config.yaml
intermediate_size: 704
vocab_size: 524
positions: "rope"
init_std_o: 0.00713
lr_mult_o: 0.824
max_grad_norm: 0.5
doc_mask: true
Each number is 50 + 10 x the weight over its row's rms, rounded and kept within 0 to 99. Layers, rows and columns count from 0. The size before them is the row's rms in percent of the matrix's.

# layer 2 MLP down (transposed), 704x256, rms 0.132, rows 151-158, columns 128-191
096:56 68 38 62 48 59 34 46 43 44 44 58 58 51 51 44 49 50 55 65 35 43 41 46 36 49 36 46 35 39 57 49 53 68 72 51 62 44 41 54 55 41 70 55 70 70 51 66 45 30 44 47 61 59 62 48 41 70 62 51 39 70 42 54
102:57 59 49 68 48 61 63 65 41 57 58 27 74 39 61 50 48 64 65 49 44 45 68 55 42 34 49 47 59 58 62 60 47 68 55 42 47 40 52 48 61 51 58 51 44 60 46 48 51 60 45 39 43 45 38 40 32 46 75 59 51 64 20 42
102:50 50 49 37 60 44 49 44 53 44 56 60 53 50 48 40 51 74 53 65 44 50 37 45 60 47 43 47 30 46 37 56 57 67 46 53 59 59 48 41 43 52 50 44 77 50 54 42 55 33 54 47 39 53 45 52 40 65 41 40 44 58 48 57
102:40 70 51 64 54 44 61 53 49 63 61 50 41 45 32 43 54 33 56 47 61 47 48 46 33 62 43 38 37 39 87 38 43 50 39 51 58 48 44 60 67 56 57 41 49 48 60 63 63 58 57 44 54 63 41 46 36 53 54 40 47 40 53 40
102:46 50 44 48 43 62 50 38 47 47 66 65 50 49 45 59 47 35 54 51 49 61 59 43 61 51 55 65 52 55 60 49 36 57 44 20 47 33 48 53 60 38 53 43 55 61 66 51 38 42 58 58 43 49 48 51 50 77 61 54 54 54 57 62
099:58 48 34 65 42 43 48 52 55 44 63 60 49 64 60 55 65 44 43 56 54 55 45 49 40 54 49 44 64 55 65 59 47 54 41 51 59 58 40 51 52 13 45 47 44 46 45 58 46 46 42 51 35 41 34 58 48 55 54 30 56 63 55 49
102:58 66 58 41 39 46 45 50 65 67 42 39 51 46 50 33 45 57 38 47 54 47 64 57 33 52 40 45 44 53 99 60 63 40 40 57 67 47 59 58 52 41 45 43 60 64 42 43 55 33 52 40 49 50 46 50 45 61 40 68 40 41 49 49
098:56 62 56 42 51 44 43 39 49 53 41 41 44 44 34 56 69 61 47 47 64 55 48 50 69 50 60 55 55 50 33 55 47 40 49 46 44 48 70 42 40 63 57 51 56 61 47 38 52 70 35 44 43 40 42 42 55 83 46 44 65 54 59 44
# layer 2 MLP gate, 704x256, rms 0.0915, rows 152-158, columns 128-191
099:50 61 55 51 53 41 44 62 44 39 46 49 70 45 50 61 64 46 63 43 62 53 29 46 53 43 36 34 57 60 56 42 57 56 53 45 53 54 56 55 44 40 29 51 41 53 68 34 53 54 61 50 51 43 65 58 60 38 34 53 59 54 50 33
102:61 29 38 46 44 43 57 53 56 41 68 48 35 39 57 66 33 53 55 61 45 33 37 39 59 50 58 56 56 40 52 51 44 54 59 53 45 74 45 38 46 61 62 46 36 61 45 51 35 45 47 36 51 36 58 43 47 52 41 42 41 41 39 36
102:42 38 64 55 44 65 30 49 60 60 47 47 52 47 58 57 47 35 53 65 42 44 51 57 47 47 52 65 57 58 46 69 52 57 42 53 62 68 41 56 59 47 74 39 52 65 55 38 46 71 38 40 45 57 45 62 60 55 40 41 60 55 80 46
104:53 44 38 40 57 47 35 59 28 51 45 45 28 48 52 38 45 54 63 59 56 57 61 58 67 53 51 57 67 47 46 56 51 59 65 67 44 56 20 38 38 68 57 48 45 47 50 74 42 44 36 42 45 44 57 39 52 52 41 41 42 53 38 60
098:47 72 43 59 62 50 43 55 80 49 30 43 62 49 64 43 53 52 48 26 57 45 60 56 55 53 52 49 41 57 55 36 52 63 45 35 56 56 38 47 61 65 63 50 44 56 56 42 51 56 64 36 63 43 53 47 47 51 38 36 73 63 44 43
099:48 51 50 45 62 37 38 43 51 53 56 53 56 38 35 36 41 61 51 61 47 57 63 61 41 57 48 52 53 41 50 53 65 48 55 60 42 44 65 49 33 43 40 47 37 43 42 49 44 52 48 59 71 49 29 46 54 30 48 55 50 39 35 54
097:61 50 68 50 34 61 67 55 51 48 55 40 59 52 76 40 51 63 62 48 39 53 38 46 61 51 48 60 57 50 53 56 55 57 56 53 30 66 64 52 46 53 44 46 48 34 60 35 53 71 53 46 49 50 46 37 46 31 58 42 69 48 40 49
# layer 2 MLP up, 704x256, rms 0.0902, rows 152-158, columns 128-191
101:43 61 29 48 52 60 62 51 45 52 69 68 54 28 33 46 51 48 48 59 54 56 55 38 46 59 59 45 48 45 45 41 52 49 44 59 57 56 52 49 56 42 50 54 33 38 48 58 37 48 45 52 66 46 45 43 46 48 42 42 53 50 46 52
103:55 58 36 55 51 32 46 56 53 47 54 55 54 56 39 44 44 52 35 35 67 54 61 51 53 36 59 50 41 55 53 82 48 54 62 72 59 46 40 38 48 37 52 72 36 51 36 40 63 36 60 55 48 47 39 43 55 55 44 61 49 50 43 58
102:61 63 50 50 41 42 31 40 64 49 58 47 55 48 39 52 36 33 59 53 45 53 42 73 38 36 47 54 48 55 60 51 77 56 55 50 47 34 58 68 65 37 45 51 27 56 52 49 58 63 61 46 41 68 61 52 48 50 57 44 61 47 52 50
101:51 32 48 30 47 68 39 51 56 46 52 56 50 43 55 58 54 74 57 52 52 39 47 39 54 66 48 54 44 44 51 36 46 48 55 54 62 44 45 33 52 56 56 62 31 42 46 38 80 61 36 52 55 50 58 74 49 49 33 55 60 55 52 34
099:40 42 47 45 57 30 39 45 43 33 59 57 48 48 62 68 59 36 45 57 53 63 47 58 53 50 65 51 62 39 51 39 48 49 44 37 29 55 55 42 59 63 37 35 65 37 61 45 27 61 74 62 42 36 41 57 56 46 48 65 56 41 54 49
100:33 45 42 40 50 50 69 57 59 46 47 59 51 55 45 35 54 40 51 38 39 48 68 48 50 32 59 41 45 57 52 51 56 63 66 63 47 42 43 54 49 55 62 54 54 64 38 44 54 50 48 38 50 57 53 57 43 29 66 52 56 55 52 39
097:49 39 76 55 59 45 58 38 43 74 64 40 39 47 34 40 63 45 56 52 57 50 47 63 48 48 63 51 56 44 50 64 54 69 49 43 32 49 50 54 48 53 34 62 44 56 46 49 55 72 53 60 64 73 51 37 39 52 40 69 54 46 51 45